python train.py --num_hidden_layers=10 --hidden_size=576 --num_attention_heads=6 --num_key_value_heads=1 --head_dim=96 --intermediate_size=1920 --vocab_size=25035 --hidden_act="swiglu" --norm="rmsnorm" --norm_place="pre" --norm_eps=1e-06 --positions="rope" --rope_theta=1000000.0 --rope_fraction=1.0 --qk_norm=true --attn_scale=0.108 --bias="none" --tie_word_embeddings=false --parallel_block=false --init="orth" --init_std_qkv=0.0178 --init_std_o=0.00399 --init_std_up=0.0178 --init_std_down=0.00399 --optimizer="muon_variant" --learning_rate=0.00212 --beta1=0.95 --weight_decay=0.055 --lr_head=0.00636 --max_grad_norm=0.5 --warmup_steps=0 --schedule="wsd" --decay_fraction=0.665 --decay_shape="exp" --final_lr_fraction=0.0 --batch_tokens=131072 --max_seq_len=768 --doc_mask=true --z_loss=1e-05 --train_tokens=1025000000 --max_steps=7821 --dataset="wikipedia_en"
Each number is 500 + 50 x the weight over its row's rms, rounded and kept within 0 to 999. Layers, rows and columns count from 0. Numbers have three digits each. The size before them is the row's rms in percent of the matrix's.

# q: layer 6 attention query, 576x576, rms 0.107, rows 0-36,96-132,192-228,288-324,384-420,480-515, columns 48-95
# k: layer 6 attention key, 96x576, rms 0.105, rows 0-35, columns 48-95
q0 058:525518476518495487572472605469470480605432518526505475518474467514572485528468470509478360541530503410493582505498445519473519493478436468529571
q96 083:482509476469489471582489515512490464430521490512481550478493490424497486538492575502457544501458432461429552491430487420466500431466483423420516
q192 042:503467458553530457514517506441416599512585479447474431499533508463553589454493456558561469529447562449528590485357488450490547385434418550468496
q288 036:477435565434416517604485539491456534523517458570532557542547502493443506463361507438427440499442546578429433519476495561467522602514580505614552
q384 071:534466512415493525508507531392433456527423601460476513537589539449474557543469464492456481437472461551540547402534478480459505441437476402544512
q480 052:489428459443476457602427517496467459532500493539483501472507504485547523492420427541465524558481527512536466516554509541542449538489512576434508
k0 033:551533536483570563388444438447524516575594380473567477400552461522437551520516471473492501485543451442501512504556503420409514487501525600452541
q1 050:477507518513383520471545485529552608445626520460466435440583494412510512438428490490509541527565535541553462591574554558592449501500505518515507
q97 078:461508552433430495483542521437567447442503529537486461498454493548563563550504409568474466519565489402566508489535463468496581541468461524471468
q193 048:425570538549498445491540487570580539511521492530520495395503491501489420541518476393456461577579565473625494484594552462557491521516427448490490
q289 042:491383499493471492542496521492584507585545436479379424523550484515433460483491533442486599477506549444504437562559552449472395509583580563539521
q385 062:513469487570450478461484530519552418492594389519564463544574567526426501511529453445542551488559470433599501577484551461597546557544426530475493
q481 068:541514520309401522458485443522653461522488449461501540501498475491536434546473468496519515463477516389447471505561556407419479558512515510521502
k1 029:537523509470476556414511411555447478517523588393467572515461555490522543422489533430447444481407505538456527521523458552452530495493570364501469
q2 053:488492469501513504502531445522530519482555478500484491505508476505471505474530496518470659483494503570472459521558518485465488558526557567455465
q98 099:510506445533584496516480471551569616508496475497476507519470526483536528531392471460456505502482518555484512520572562571481513527540444516512442
q194 049:515481511518535480476478439568530456569463490529524545508476525443448454435492546442464592423447499520566435537541497479529511486553523497483416
q290 046:503530479425500529486479407512570540539407483528426541519488554569480445529503487498459620450533505534473513499558513502477301520500495480499458
q386 076:447506500562534470544477438531565600523510462513484460457524463545481512503464553481474510462505585531526436540553500564543455586555500486489462
q482 057:485551477418476514479471521518546528456536569523484461505457536441508459440466494536527437455529480510461464571502559464373441496462515550469451
k2 042:427459492506482554494503467581493476535498530557485413481460499555506557514454532514507387472568590526548385517491588508521459418568465539527563
q3 066:483472462507602486540449539494411469575434523559604519592433516552525486561505554501551334549428483454515580490480498508450508485537460490535523
q99 086:457560466490413491582538490511448556513495497440516583447535497460523574502545473422510538560517467476504560474524421572424438492511507371476511
q195 053:571411507455546499459447460438436504451430517490506486515495528470457486546576538528633427544442503469489572522438510507513465495485536445544585
q291 055:462496520561600469502511514590503487503574494467528586532451464463473459569451500496506434516434492465472544498498568548488498458495407410527469
q387 078:538459492446516529464537535386484588550439559442456563483509481430566476426480452497483513580482464578444542486526497521382413480430502446499518
q483 068:487461521567598467488528564551407545407503549476506516537568449466485504563496489529512391528481506527527586484465472577489526424498446522518410
k3 042:527472509449478523476465532359497544451525392471472613432551473529522482443519399536553616550546432440550536432475471416427569554421509544481519
q4 073:457510508506451500515537437517565480478616487467449480462588479446500526446528393540486599464545558553502447533455523515557498471459515581423487
q100 097:535395493381557524445538498542498501454507485495533393504518527474518448495436462506453489434491479437551434556558548473558546485492564529536503
q196 060:452574550515349543518558465568629474616573423440482508539559504516472573455526454437473465511648545481543460525514469480522483498542470473444457
q292 055:558474478543503495514493444482542414494519535530485460467617544548535459458489473528540599477584489575610393464517494458508462486459542544496515
q388 083:452486520528549467497527491521571406444599429504532417580561502559429519531506506523521471460575442369608497515487519439596579489533518571481485
q484 073:570509469447378502485516453523557427587520485488494428484492572474553515545505524474576582412457539513508450495515468433516544533521528477609558
k4 046:435501481539500544562491504633478517557458519473518416511459509492493483546467519528522429485535650547511371518489515504564454458634444547511422
q5 056:634457403546498491415457428490443512513453539549435482491440461492530444466533576579454632432410545517394483526498436445493514452494558512502496
q101 080:558444530505497520471482425477501559608377602496494476420542531443473388450514459475491551467553479518494524519510466502517453490436527564525515
q197 068:515472562494611489480444546579412527380454550548581565441471425538510503501443563508577556464395454485411540560465477552511470548433419424539491
q293 064:477520516492475464515550544488419495440467607499463526502429501587555481514465515580578575453438533523570514468407469419514463480513533489537499
q389 084:516455538498514536524519523484491642477458612445466530409428422483548514493448551573540592405461534594489460505493439513477416419483527524546527
q485 065:554526505567478468498514611463417529592531498492441476446480482557523416533420496498544530433470518484598524486431489444473430551478561441500476
k5 051:493493497431511507518420558398499481495489409528472550483629516467511522520439432471505531579542423511520457423531469478419501511477493597478478
q6 078:465510525520473484476546478509547482473605519455418512424554471506473522458533420513515585433555534539493442531446502516493507485473471579486491
q102 108:529484510477532508394497546569530515522492544485598420555555573498548439448464537549480468487502499494556480550533544463518527469481571556548551
q198 066:420486500518422532512545534557502471536430454477462539495521470422516531454491511509518481500588505558459426477445454479503535427524447407415521
q294 063:535566471553449513411549441455542372479441549583470504518554509516555505444507467547543578400480475569625385474548514382550451587465534504522529
q390 091:465526482510566433528553549580528453453536510566462438593484516480520544507554541569490489390513464397504464499467512466586567496478460524486583
q486 080:550500484552387496478504573478529477586504520533507387493479575530527484475497566481562594359504487516525412482519504483568523512486571505506579
k6 053:476542490550492502464423538559542559556418505515490461474419528501516520485535538515427434546501551532498348475506496474514446536581450535498465
q7 058:512600584466536502516491537514560433523531461523462573538489479428515546581410546399505419512518534462555582521475472469482484485531475449534460
q103 098:446578517487525518522533533493459423421557552523441607512420408525546509487550454454545532463496527573528513528506534525495437491569404494463484
q199 069:517526452425514503517514461432511531449416441527420552383425456489565522579537480443538491518511528413512532531463508478521537498500495550527514
q295 062:492512491461603469463458481516460511547580501476474534503467491474405462463391552476427432602473483459474596502536456552479549517503464416514461
q391 076:466553443440503471470461488548452395509544515536463614529503496478562453475479562473575509540462502481509592574487546519519529575506483490474540
q487 071:456480498501537503508536449527502488448520548472520559486506486532468521485481485461475494566450459487447620548484504491508401511483492439504431
k7 051:497488450559535491529588521552447528459554615505539457592439474516536503408539545489527495384465491449563548572517550473577551476480468401451594
q8 069:538642541515559472443483558513433514486496647499557553606451516482511461483478535449593496458428469590532519473537519547472445550471426401596555
q104 108:456467547569508488526603501481524465683526470385402533611508445445468540561432515501490397557523481595523494400509453461518450423526417397526493
q200 082:561459470459547509471506577477382475391513558499529490467434473595511499479491522524518612539435491488562525553527549475544510506515454546507604
q296 074:436580461510621498413442519478497559474554502444478533416494498404503530525454538488447495572393512445472544495499446532431522517520433394542438
q392 102:567438517439567467551469546581444592565472426525562443540426508496475586531454573548520414551433486497542430504474526505512463554539523424549592
q488 085:407565517563554493389507436502417609533573521461482643498536484488471415496489465540460404616459505487502596523528476500451490540482403407461449
k8 064:605507413526532477538546481519543492494578489450483456539481475512427454406535606479507458444444543508471591542505529548503596591424532435434509
q9 073:557399533447472518608528445456461548498501388560442478412537531506513433536560468458499416577531541437528502436482516519529472519540573588524400
q105 093:393497469470524486460412430516503500486494559575437462476550547472546491489544540550587587550573520431564517550504543465566527508548471517491505
q201 078:504522468498508531509577478489526480557577483522567571504566505530406437563524470401443410490413520440550584448501479531426482521529479460565360
q297 069:578389583442502516564448510493480481452431482499523477447522480570496505541493461484565483496585502478488475437469528507493498522543598590461544
q393 085:360471458519478507476495425404466425530494495516499555464552594509498388586518465455557572544538525403567584517468485530524528439563479514451322
q489 081:628403598433412527670458473501543444449461514520459448575523525593543603485496537470621534455600524509368413533458547457509467529475619538534590
k9 060:438492516516516482494563524583553478534429530466503554470465466477462522519457491491462452491543557540559372465444462539622437420599452551499416
q10 061:460541515487567538466495527467581426566502465464403506479477500419481474512463488495410452518460439508525528537466436571511464505524491501536480
q106 111:459510529477484510540529508425420366417522557557559532545511494486528497452379470510474436513436421505567562536503540506486397531553398559510560
q202 069:548445464501570563513476513442465564498488526510493457381475500536501587540467435578403482502553451549554511594531518538555568525491535589492477
q298 058:516483500495612524462508489548480559503568463437430501482504505475438424425425452570425480530461548427498501455517457578495543560463499429503512
q394 087:521484519507580502505497428487463469498520498521522536471522479478510482500423429531537466546511469513524573559554508563425431513515447501493525
q490 073:454523508531535563493552497485458457442563512490539541461528469518503513467418478512494469564472571518417571521453460519497468489519494534505488
k10 061:471514407502459522447523404537495423384606571545479534529436518554494523556515504467512467401529537454533548546612504487497503442540498451455527
q11 068:539543560481479483577529528469508486554523389529498534448441511457511537563493455452527459499539513480512583500488496540518491537571575499549458
q107 116:436467478464525492453479471430455467460489476536435577496486544530492420529528563499537538505516514550524537507428541436605488484547450489540397
q203 070:575516510473630485525559491534476528512461486530534596440469464580493483590498537515527425449543457491491551626436499618563501530481501570523492
q299 066:555552525515489470498503455474623555516591487540431494464412556409471396499402493558478449452445471462537507532478439636540462515538563480506506
q395 083:479535555550543492429540424439497466551536417584500594503455559514493398597393463469549588426541493466530586620523481567555519458556548481491364
q491 086:443656504546510484421535472516487538529577426517496565481434488486598539532500448562500372431550524509529540381420534490522531450478506520537453
k11 073:446504523549550483528527516637552471551477395530509529584476516554413494537514500388410439463570560530607444507500447464534500445639529520403457
q12 067:556502514468564529559449485459496489533513509475495533506410509488470486476386554460422508500509526428492463507417453487467419466559443463593461
q108 100:446526509479541471465524477493427432476569522503544602519452479487540494460458436476504508387445504527433531586470495496482436478515382487574499
q204 074:562408507508582512549467527484441520445494475467531407504451470584506473488516530493514409613471470534585535532483467442539486582523521540574541
q300 076:461538404520553537454496491509578595581548455479514491478475558426435548494457499519498483565416481414502542475538408589459537568545440426548522
q396 077:560578424465515481516500477452439551522508460514495420458384553440495570463422480502492515539447457474501535554530463476431438558514478478552502
q492 083:431577416518510517433566468523518537568569517499501552498495550390490524518462435491458477453386460458506541471477473580407468542503454499477484
k12 052:510426483450533463455427474429521468389578582576441424552517553539492445510530502479479497414485510442611540505576552567476527481539517438456470
q13 079:466469504533536507500457470469487525464599444482524456476491502540453444520489483413491454519549554472551534526431546574505539523592579573488461
q109 105:510452536499484533469481532465531504536413461468511463486535482539472422477540448418559548510523566406585502498565547493465541524522557523402497
q205 088:485558441528542520500473498510568578447523397510495535427490525506432437540519408418448564557470567448495527547409529565451483575521468530471483
q301 080:518544526513518494455473453440452542584477452519455469477469550580443451558523462441504540497578493479529436489495593458481504491541599532521485
q397 083:424530522492547531450573447452441473493487488510481523542490579533453412533519405396467539479607494445535535510487570508544621554583525481459455
q493 077:458499471448446521527475482517465536567503484595386490508460487473468516534552416410517538531558533505517449530518594397412516538576570464520499
k13 063:542564570550532428522512490561588497514487379527486532528520512586500462529541587445524445511537476542550556480512550540546478510513440475421504
q14 068:557459550619608472459478479553535591459547508505498507453466554607455387488430480477563541596589559455476558494471505529432481571490464545490450
q110 101:584470532517504503527444509537483484516530557519548448512515549538514568583532465503520520519502458364549481517490507536524520560501573484479581
q206 080:419513572615411503418478448491462555499586502400478452568542520460400574495439440386473553515518558481503534506487510468492536504507446486455387
q302 086:520459537432571512611469513510438553447404457528485482511451477606512523489516514477540573495542496473470513575482512432456466554520466600513568
q398 078:489470507617593428444438478437416478466560453525463474501491507587535433529532451464558470588504507476476670476446536474576495527543408566515459
q494 100:556379548403535507621489484570483472456463487495451426516515488567511556497515642434571649584592506509426509643478508472516490497510559550530561
k14 062:447468496503445450410463500486459564534482500449434469500473453598584548408501517470538528585534566480490438448547564509585486488438507493468492
q15 087:471589462470395490517503475547498484471474542458455504522528405507513516481563474531477616431554553564370512539514503534489538426426502461416505
q111 104:538582529525416515557478536545440487554481528510500543542522473537475498537486471419493404567475606560389515450506455471493579524486454509514492
q207 087:472525463511470491500504419551486435511573498500471520485525481475493480526511421528466521481513486627448551559574470477489560459437512379497536
q303 075:498463477542474540461477524514472433537488473442521468479564420511519554461493507497486528464534509645464449522546511472548479476450523437442509
q399 095:553461498545491484567457510526521482485464489460504471477550421499569519490471556584546545483484528531454507535539520558455389438427497483454667
q495 077:512356510553461521577532543492451438503465466481545385462586521608549542503527579448520493613465584554416478451530472412494487552511526494529549
k15 069:576494451537476482534509512422510484481510525513475556468563602460597541474482526499516551469471432479387492563590418539415432479503483532555572
q16 079:450452448603539406440586532464464433530535562590554537526483578527518382580422501512498527523522452457511551586472540538572469579480531523476451
q112 103:450488482479498499476598484452430530415548502463454506494587483489468428533550544608446453547549493455618475457477566597528511581498482473444575
q208 082:463509532537508522506463452498550533476538560509576590547520560480464526533463336545558470557534537426505585411560470467493426549524492481395430
q304 087:443437538438672501594512510460484467440509574488530559551537517519531567549436489474555550475522442479479515598444518479522508498527506520545496
q400 103:550437473484466493470553456485481550486510559420572419519534528562449471458555547499510440598451513460655520396480535452482499538489560542510437
q496 096:553457559423552499570517527505511484410483517519484575462436496493556549523473531459530581547485519519457489624445491504558502562486479547528552
k16 092:478521555552481543429452438491501490399485486469505510448524506503512467593457418534554644559531431512422496481476485444413404430503509564578505
q17 083:469437506580521468491464447497509459449506503544454503548512564417618509346534541545526484513471561456562439557467525520506433499461526428596461
q113 116:450520464442412492531525520447450511427439585578492495515478438462621572462560501529468538547443472435458537503484486502539520512481516547529468
q209 091:492584539456461471473500503510517462434446547553446504515501485566511482481486480544509440502544583549474525497480535477498505509515618523473482
q305 096:417425484489473494476497431498545484435522467484518559504587534471607502394513514546510524520470497462446362512490449565488489447476489474502499
q401 088:424461541443517505554513426446509483378446563501453478435449466490528495444591509506587487459530520380509429461454519515527500434479601525551468
q497 098:457558479480527509551504482485608483517496535476499533546539522419607509485559447578548507463374519480406393542432480470505452455472511512530520
k17 067:466550447432428535440445454538462399525473547514383570499536542576526501491537511494465507530593451447503470526536455557461547476605556510444505
q18 102:472479475473533481495452493483491512459581516506486500485506523447451400447456412503483506485448517506560493581468481478530450618572515486602465
q114 107:463467502474530494520492496455484602301621488484460504409451528514502451509534417558546522508505507456594533621492593546542518469516432518512457
q210 078:544477498521539515455431507476509586410447490492517477462505549479521510480483462514485549494491474520481447538398517523560496533510506487511509
q306 086:536464508467516530448525490391419431485558443537493429502466511432404399448441338524533509532486534403556514472542502536503484516542527508542434
q402 099:467559552481538548419459458471431509416530497555511472490474513502412425446499413395563514475440488437546543556476545486619510555603558506528428
q498 076:509478551495404502446446426452443470554506429495521534515489455436439375494453383481519503503457528457521497509521554515452479445512535470496426
k18 089:480615440531528578390416539588481537392472472559517468570492501523453492468467520387529505528493534547562505534581536507485508492577545524439536
q19 100:468490467502525492444435563544440606561472513466502476439554546488461527403555470456563403617405442473494424400468512515519463443407526530433460
q115 107:499534457499501484467527486532501511468468611431504456519459471458477602564568539556548577475473409449413569356424514566458463566426431576511540
q211 098:543506517447508529500451505542492472490458599524472497534514507410526506461702457609554460592498488425450428431495495502454464419464527485480577
q307 110:502448449442468518460502564502482524458452539470508509549532501508551562407583540529531452580490517483489519395527499506434442440452499574479520
q403 108:502521433461480468476506507475410494559458489532555480483482511463527465397601458473608419564503526401513457393507472542441456473406462498484508
q499 104:489549470495468507524528537506442508486501564423522427499589432548593548470498578517562472477474484534477556373473497510471423478425500519438530
k19 083:428489535419468543562501528525538465469498464560426579494444485437607475514507489529578482516487512546468445478533552575454597501454543442526549
q20 111:519558580594574517424517530429530488457450468492499515446451560560454486481537530547560530527507461433626599583431497504436486509467531466471479
q116 106:517461469507584513420422539460571395421428457551575532477494547479446493464464526518460521565480483567645549490494497501479405516539435543480523
q212 112:496509526507533509513503495492528505474472496475467437424486541559437472534599486475490564488493452467549559600465532508418444464427486395543587
q308 099:516567510531528524514505505486451400551468501526474593485457574565466495501619528506531547598510442437487517561411560522523441540470472423490481
q404 112:529530503527593537441446532422504438524449525524484518459490555489454491503579472490582570521528447492546591536470486495524526503470468410521497
q500 106:466635491549522502525512563457521410471462456495545514458413543604515541522554519470504586559545466526480514591475536498481493507459449544530484
k20 109:509550523530494411527545506441483477587532427463471538489478508506504568524536571371554532533569553507495581592467607491498462448507508400418521
q21 097:528428495506485483450526546510470406510660460493423454506536563534432554487357480463515525487628461601490528476506566583485511490507581470438486
q117 106:419481492430480473466462486556450517546448471497520456506478568491541583553459542512449492496619454476459425407463490524439462578476470480485466
q213 104:525483521538536536560516507492448495565624517492497502488554526512438521523454501455485470455565567593595577436497497495399506448458522480384486
q309 097:594507524521482514473538594523405492491541472508398508465620493492470592444453495534503580532498508584586570509502501521395561476504520486418513
q405 096:444548560531536472447538579580495500527516502516465515523524482579442482440405412452485487513651546547573475444457563523381467526464483558468466
q501 109:571504488441368539497566545487444481471523442455478473568527533442507613419455546504548500616469413531374539555519444580351503427512458433396579
k21 104:514522523608530502506553536408536490509559539498438552443540542569504474448486516556450444484492436513469506457508523464349446489463422478471526
q22 112:505533465480520522566497463524496426504562558597450456527516521624544500511551510500540524539554508488490499491551533517544367492508527523528503
q118 100:467405492418528511592524451561580546450611448557453507500560508525425444505410508452481510505444524522495509441535514527545483522509489574456490
q214 111:513515461557511496471505463538523453520481544579509489591515479525510628441465556432465417482510484482499500467556470512532400551547507583536424
q310 108:538455487563537517539505488438500460503600542537479461559513478527485487540446534506487519488459562484497533566544526583481384506588547507483521
q406 107:495490481545596525573511484535465498499526537545522565541541511589503483454458524474489427460555565493532532544488475511526451508531545558508505
q502 107:530427531501540501478491498458545516543532549521406478608501450573481528525509553472525523478498559506464508434542543530466468555537502485490552
k22 111:508498433477556528488517493536514388460521556578496470529591546493502534467477483545520535491527554468558549492511505455661337484575431516539517
q23 108:524493506538513520439469535498517549419494467512574573568491520540479531491371493454514514557513526525506466515494581388678534444518508549569505
q119 101:467532498528529489491537488506508589465533432441559560511513547540486572534527577503481611411536597486422423469494461383609512509491443443500512
q215 109:542480462564505477372439520457496497552489512549517586448430529498517549514360555563453545530506536492512488522533547461566504482488611504593494
q311 114:483550504499565506433424508525545513399489507518533592532442529580469624491457498468451492499516510533541470504491520490566596449561510537575499
q407 110:506447474524497519439422506500544559393562527549536646510492575490500572534416494473467622516498562516439506510489509443614549438539483544561501
q503 116:492585524527617548386506492475494554476516529490504545591495485556502532488402567449495475467426499607580441451474478495482575482547504533530502
k23 117:536416493628514447480517529555570622511536502513533497557535521535463533507392536518595544511480414482494549490462502497518526534489548577553481
q24 119:567491453536434506464451587447464508437530534507486606509532582487582600575503558524566630565493457550398461566411502399537470395494544459516494
q120 107:623525513611479557557526515476468525477573485461540506431473422429495424467495447587548475524498450513420495526550538471493465546491589457569534
q216 107:498445536547476463481431565438499455420492546480515662512569601471510550589456470531469479544481490503451533564421522493563473446498422447537447
q312 108:568544499548487534484435602476509621375538547513546565509526491489505593507466484534468521572461518527408426560485484461578490471485450428505432
q408 109:539505487575449527461382576468462456356494606510509674493521580517544645575539549559535525562408526615463512559457520505508518468484482436544485
q504 107:555522519532440555478507577487455613441552511495586520477576559514493536487480477518440518582459479477373389533474483440553498518517430391493527
k24 116:530461556517505490499398532430523444432446506460517630488461628545555545589442536536556554524404544480521526545571532583535411553512537426526446
q25 113:476524499550543494544481447497509489405418482437443439474516524554535481534465469506413477463457542472586503540545453488504530518514499614544445
q121 103:360428465455586476508442498528448540431493414457442442551511448488544529505546522565450600564471408454550527555536473453332528500504499540447513
q217 107:507593504564438521528553435475615523435412388542490418477536548498507509421496426449450487483473427461540525471515514557542544518524351539522473
q313 106:464531503501502533500446454545544512459494512500511491492486448623526470485420435461416564482401477532466414556455520584500480521507399571555461
q409 099:455542477537526511464497428535546540390467469453492436465489503573502501490492444502485463475548489508521468509547480548544509527520443634525447
q505 113:479500471537465532534467515482584538468488510490561537496396525596530516422458485460511572458467573442456496570508550578473525535550459538530462
k25 113:487461459538527492410515431481506530496426375478566395540535567502468561482457477534531490449506490494556540450453422525537516476504399531608476
q26 118:558514517515497507437461504555461583432467565495420481518494419447458499416621515499558447502577566486511541464527507541495490509472411492492460
q122 103:404531495407541495397411455439506509556444579539510502541514466555487511597399448544482610400540495455514570552538417592432573562470447591494488
q218 114:542515514523525497506488545551510596423372542572483499541483426521502547381560544546507446552426535525481478400472552485565467557501395434528481
q314 110:506547533546568495531493531547411548455484518522471536500544466451545495401573478561495520501504564493493539396501508486419485549484449456480495
q410 105:572538523526518482504437514532486498405413622574539513528457425447450478428577494577567454487523552466484475475541525498527502545430366480499465
q506 115:456565522514526491516530512509383553505498468509499534477528461425562395388476518564437516507533558462497541452494464523445515531510462452489490
k26 114:534456408500505513518505533478514445509512634552522526508416590566401506433508405554550466490473504465506433430508513470480544629465389499538470
q27 112:530541537481537558501530460479534496474522468453441463529465532484522536464524470498473496531429451589438519458470551510541610461441503563453521
q123 096:501566496579478486428510453537431504487472474558482542474453523496564527456507530433573475442547507522509515420412494531590488525443397513478487
q219 111:496510535482535539492565476498565548482503443476488486539394520498541553474528461550497450520419453556400551359516475563461584507486593499451517
q315 120:503503499533560503531601515508512530448471404437390442516562552475501561442498500545521454522385514564440518437561515602568600505451572556445524
q411 106:462517464489486521512551510482540488437514411460397452503490542506512560441552473514477448530426469502435541429507505517527588527460506533466471
q507 120:455527529499551510480568550473484526519471431495491469490583513450527516470468568545511457497449445507476570526548494600517616424440597510430516
k27 120:556489528474499439520558535488573468603501461476466479476427500456660514460513476494486488485483498516451568398561500499452624461477528540496483
q28 123:517539502557406487434503588459503577504481464469470511454630531518513498431523439535552484525389450525390484443449501503420531415501570510479568
q124 098:429464431538450490557530437341523518440583484457457519433491446459502540445550399509508471534527442564402547482546487533605515448504561551521523
q220 118:460442549537492496431449543495503496494519483512518512514593527513538492451489511521602378513440488512517457584511555425488582414492517532504495
q316 123:478496514521449501387452582446509530536496480468460567510539518449523462452546477523592468466427477486430512440506474467385494483472553609457588
q412 114:436474475571462483396525577456537515547508460465465524479506505512523530418506430469598481461441496485367472481474492502406543456499522514498543
q508 109:443488528546439492493437548451561551544524474511493546573556485452528574455417399567516450557446542544443564464477464488585518414455562662486573
k28 122:388508404464451543436488541491441474517442521483503529501460488443582538491510536463600422433515487500455349497562489542474431496503558593440549
q29 104:421521455407493514471440479515457473465505553536519524499534442602489510537449513470476476531493504562404421470513408564460418578470609384502491
q125 104:484547495588481534501442456532561464482458406563445536430569539583492502504584487445509532440612476468500470525482474503479464513454441508445481
q221 112:433475475490474503457511553557558478432495502537556492451474486580443555484440571442534482571499548512379466508462503528415454513519636410510511
q317 115:424486486447494534424459540579487426456497497536525524508540466595470543484428544420494447446543501562485437434506373534451414575467577370442555
q413 103:475544482442458532394404481541521486381458560515470496524574491600458604533462573410439451467459536556393445466493409529509460548475555456575550
q509 118:448511524524560505461473515551425453525425498493490479466521478605511425514431476484484504418501436518549498502511433492458494498520547428411529
k29 117:463482546482512477448496448544561483483462578595501512445519469514440642409434480420501527468495530458466445496435492528449543504479548486535533
q30 116:579415579499553467556396447508509478423433526492537437569535474514500534454587537520534442492509490394565511455475429594493494487500451514427473
q126 094:619473504428465559596563527532489465439505433499555499459604557529516529516547482419600502366512584401533570423465448513514493569471475484459560
q222 115:568443566469513480484379528538449462442477607499543492499564453479500401385641512593553469461506484480568505435522412518534419568491442501452517
q318 117:640409461519478479553445505558512461423483463496488497537575495503554535493570530553530571538425517430464509442486430579508507525571444524489513
q414 115:615487548477488497537426534506507522376420506475510509480535484518479430365598569559567467421421538418492494488529429560517458575467436453413485
q510 116:579414465453542491527450511501470448493496451482488547519552465526555528574528579562512538511517544419566514390503496536548481485514448584448557
k30 125:575555499526587430589512558548557540483483471561471511503500455512510443420487535531512500431466549463584407454557432489467479618574475544498466
q31 115:466519506513507496523401511489462541542583480487485495509500482482619500529441385556523474631595426471573442489451477509491455517483414538488524
q127 103:467440448532489473442396521531436420463479458520436540475420417477503434546509495410565554494570521440588485574452485537471455408491488560471508
q223 114:456521470570473515482436526477472469587566514434542515513566519532603528481387464523520530543597475548450475444477471493494532525532447545452508
q319 117:461505477516470504539476571446457467537513511416538465505473548498586509532436369487484463556555400495537484492450484513533518531501482540445546
q415 109:425536451565541474499387533477412467566607507463510528552476545504545505583411406493553434580585441491494461448459435518552533495510429544476494
q511 121:473495516567517522546451525436451464496536481451485434463553483512547553497375466530512503610541497534594480497418458462526557477523486516452558
k31 125:394526458497471468502433447382502424504566566417522520535521603485666535506486423549538574513482512512471443501555448511511560493484435579502530
q32 119:610392505455482491580493503521507549573452503491487548424512520474458531449511499541567546504515442499588519452461441488514481380491518436443515
q128 115:541519512505505533479448492457548400468560446505515484444473519517485512487508487442526487561436537498494513460452486483530518517495510456519534
q224 110:618434518521516523535493482508522496485477584502432579464541520533475555464486528523534452472590514518625485483473439479631442440464476427550472
q320 117:651385479544506497603521484493521479521466543507495570479471530478451542432542535538617499529599477534545539398484452505515518396432500450515517
q416 121:610454518467526478604536496520481425498477614515484566414485534483481563445503502563554528557500469433611534445493479498509476466457470371488513
q512 122:650486489579595500495532526513475424530490501482514586474430514530474559427511519501604491475556514543540525442468464495566497413469500561505516
k32 115:494476442415447499584507413522490523460486571518447508532507574564472512529454523529527459544599479537675471435609411584492490482471462508475494
q33 117:489442546438479554455594462543503557610560460506498477420526432564513496528468550444519532464595489426495459494534454612534524509502569512579539
q129 098:479440489488565507498543556495524534485497369475456442434596503477536640570477491418501478473375471482462520382546463438568545432539537489509453
q225 110:474540501545479510445478453530529547498577500453486543491574435546528547533439527447501485459541523457520462456488456544511551488480498578500513
q321 117:437466534467468524494557492539494584547539471475552487438560429562511570504486554422527509449569501396488535505535522572490537486517539562490517
q417 111:476505505558458525425552469496435585525534481505547415429550520503548560501470559379524472514514514426468467480534452554551536465499540548521554
q513 114:519418531486471538441528523580478629503542488477582481442505477507563548507401533447485536507502535385443529496513502566527501466526534508436515
k33 121:483513453443494456519542426517460557533426488490495437469517457540502586418480558489554465472498497507475361420541463456469500492472564584468473
q34 110:467566458553439486529528545487506487571442434523484506508504422566520582549489457460504459431411440522460434441516492540449492536531503588467544
q130 115:403450451525461467530540598442534546587570400514468534461490427452498511517494502562434406557387452578444484441489466534490472443521601416549597
q226 125:545543444461438524460472477528489565518437431562553422476514478504469559550498541457616560514402478518560441509527486507487428488490488555492551
q322 108:478468404511486502448462460531480506540451524464532499515514393542534587506541457456635496423392454607503513458526487449448507529533510575480502
q418 111:459583472497449457462498537547491468538388475539500488443477476525526555472487491464565519453442431484536505467510424519418512555498479551468548
q514 112:445437470548489486482567423568498432506515593474440490524550424494531556513539462503547477415393468559485510481509534449496487549549494528479501
k34 122:483505504554466475443443505481495557556450416575548416475462474466512529552438476491533486458457565511513533420495502503470485566480533561522509
q35 111:499468525442589501471475502432469456491565489498590546445392507536573568481547411511429517487497499463544611508510578573508451419473495413586500
q131 093:445496463461426483516552611486480525392533361519482567401484536449491436516480475456502553536552476573499505484534530512513482454545543552482518
q227 111:468430527483613526453405446508490580451516400502518477454420504461533504419583410462457507492461600491510561466458539584517532398443487408552510
q323 111:510498510477550511456457424463443538448540465467498541441388495526562591397533432445476512571434603538558567552462550565454507409468504424561499
q419 101:421423529471608509514521435488417515521568415463549448476475483509588586449542411437447478496413587500557589516485547549485480428501501445654437
q515 116:567494505415581524461453472432508561548566453477514555442442495506480544407455528461479648586532543525529504542490515524546525307487540454512574
k35 124:393522479562535509454482477480472420558495455499464594572512426479552520462543477489445510565445688564482448470469578501485578502485519491586477
q36 113:563506498447506493490455522511556477410444624468594506490545438540547474529397451455441462467543441523548472528533553504523332516554588427529492
q132 095:480425491528467461472458484435509561442427476525539451507381531439589512616523465568449532526577390522496546515587501442593487482526531476569424
q228 111:461596481496522495471463554454535449441495621484534594491459407565485483513420476515441556479491461496587448530486575511489454517522506510460458
q324 126:462497450459568462450444453546566569428489551490533583487455424516535362556493511482453441469575477487539409560506527498557319536567473487480452
q420 108:447523478504600509509412516492501571450419593454463562469548521481501463508455471505438474491574473585629458533497546541580471498594539512528499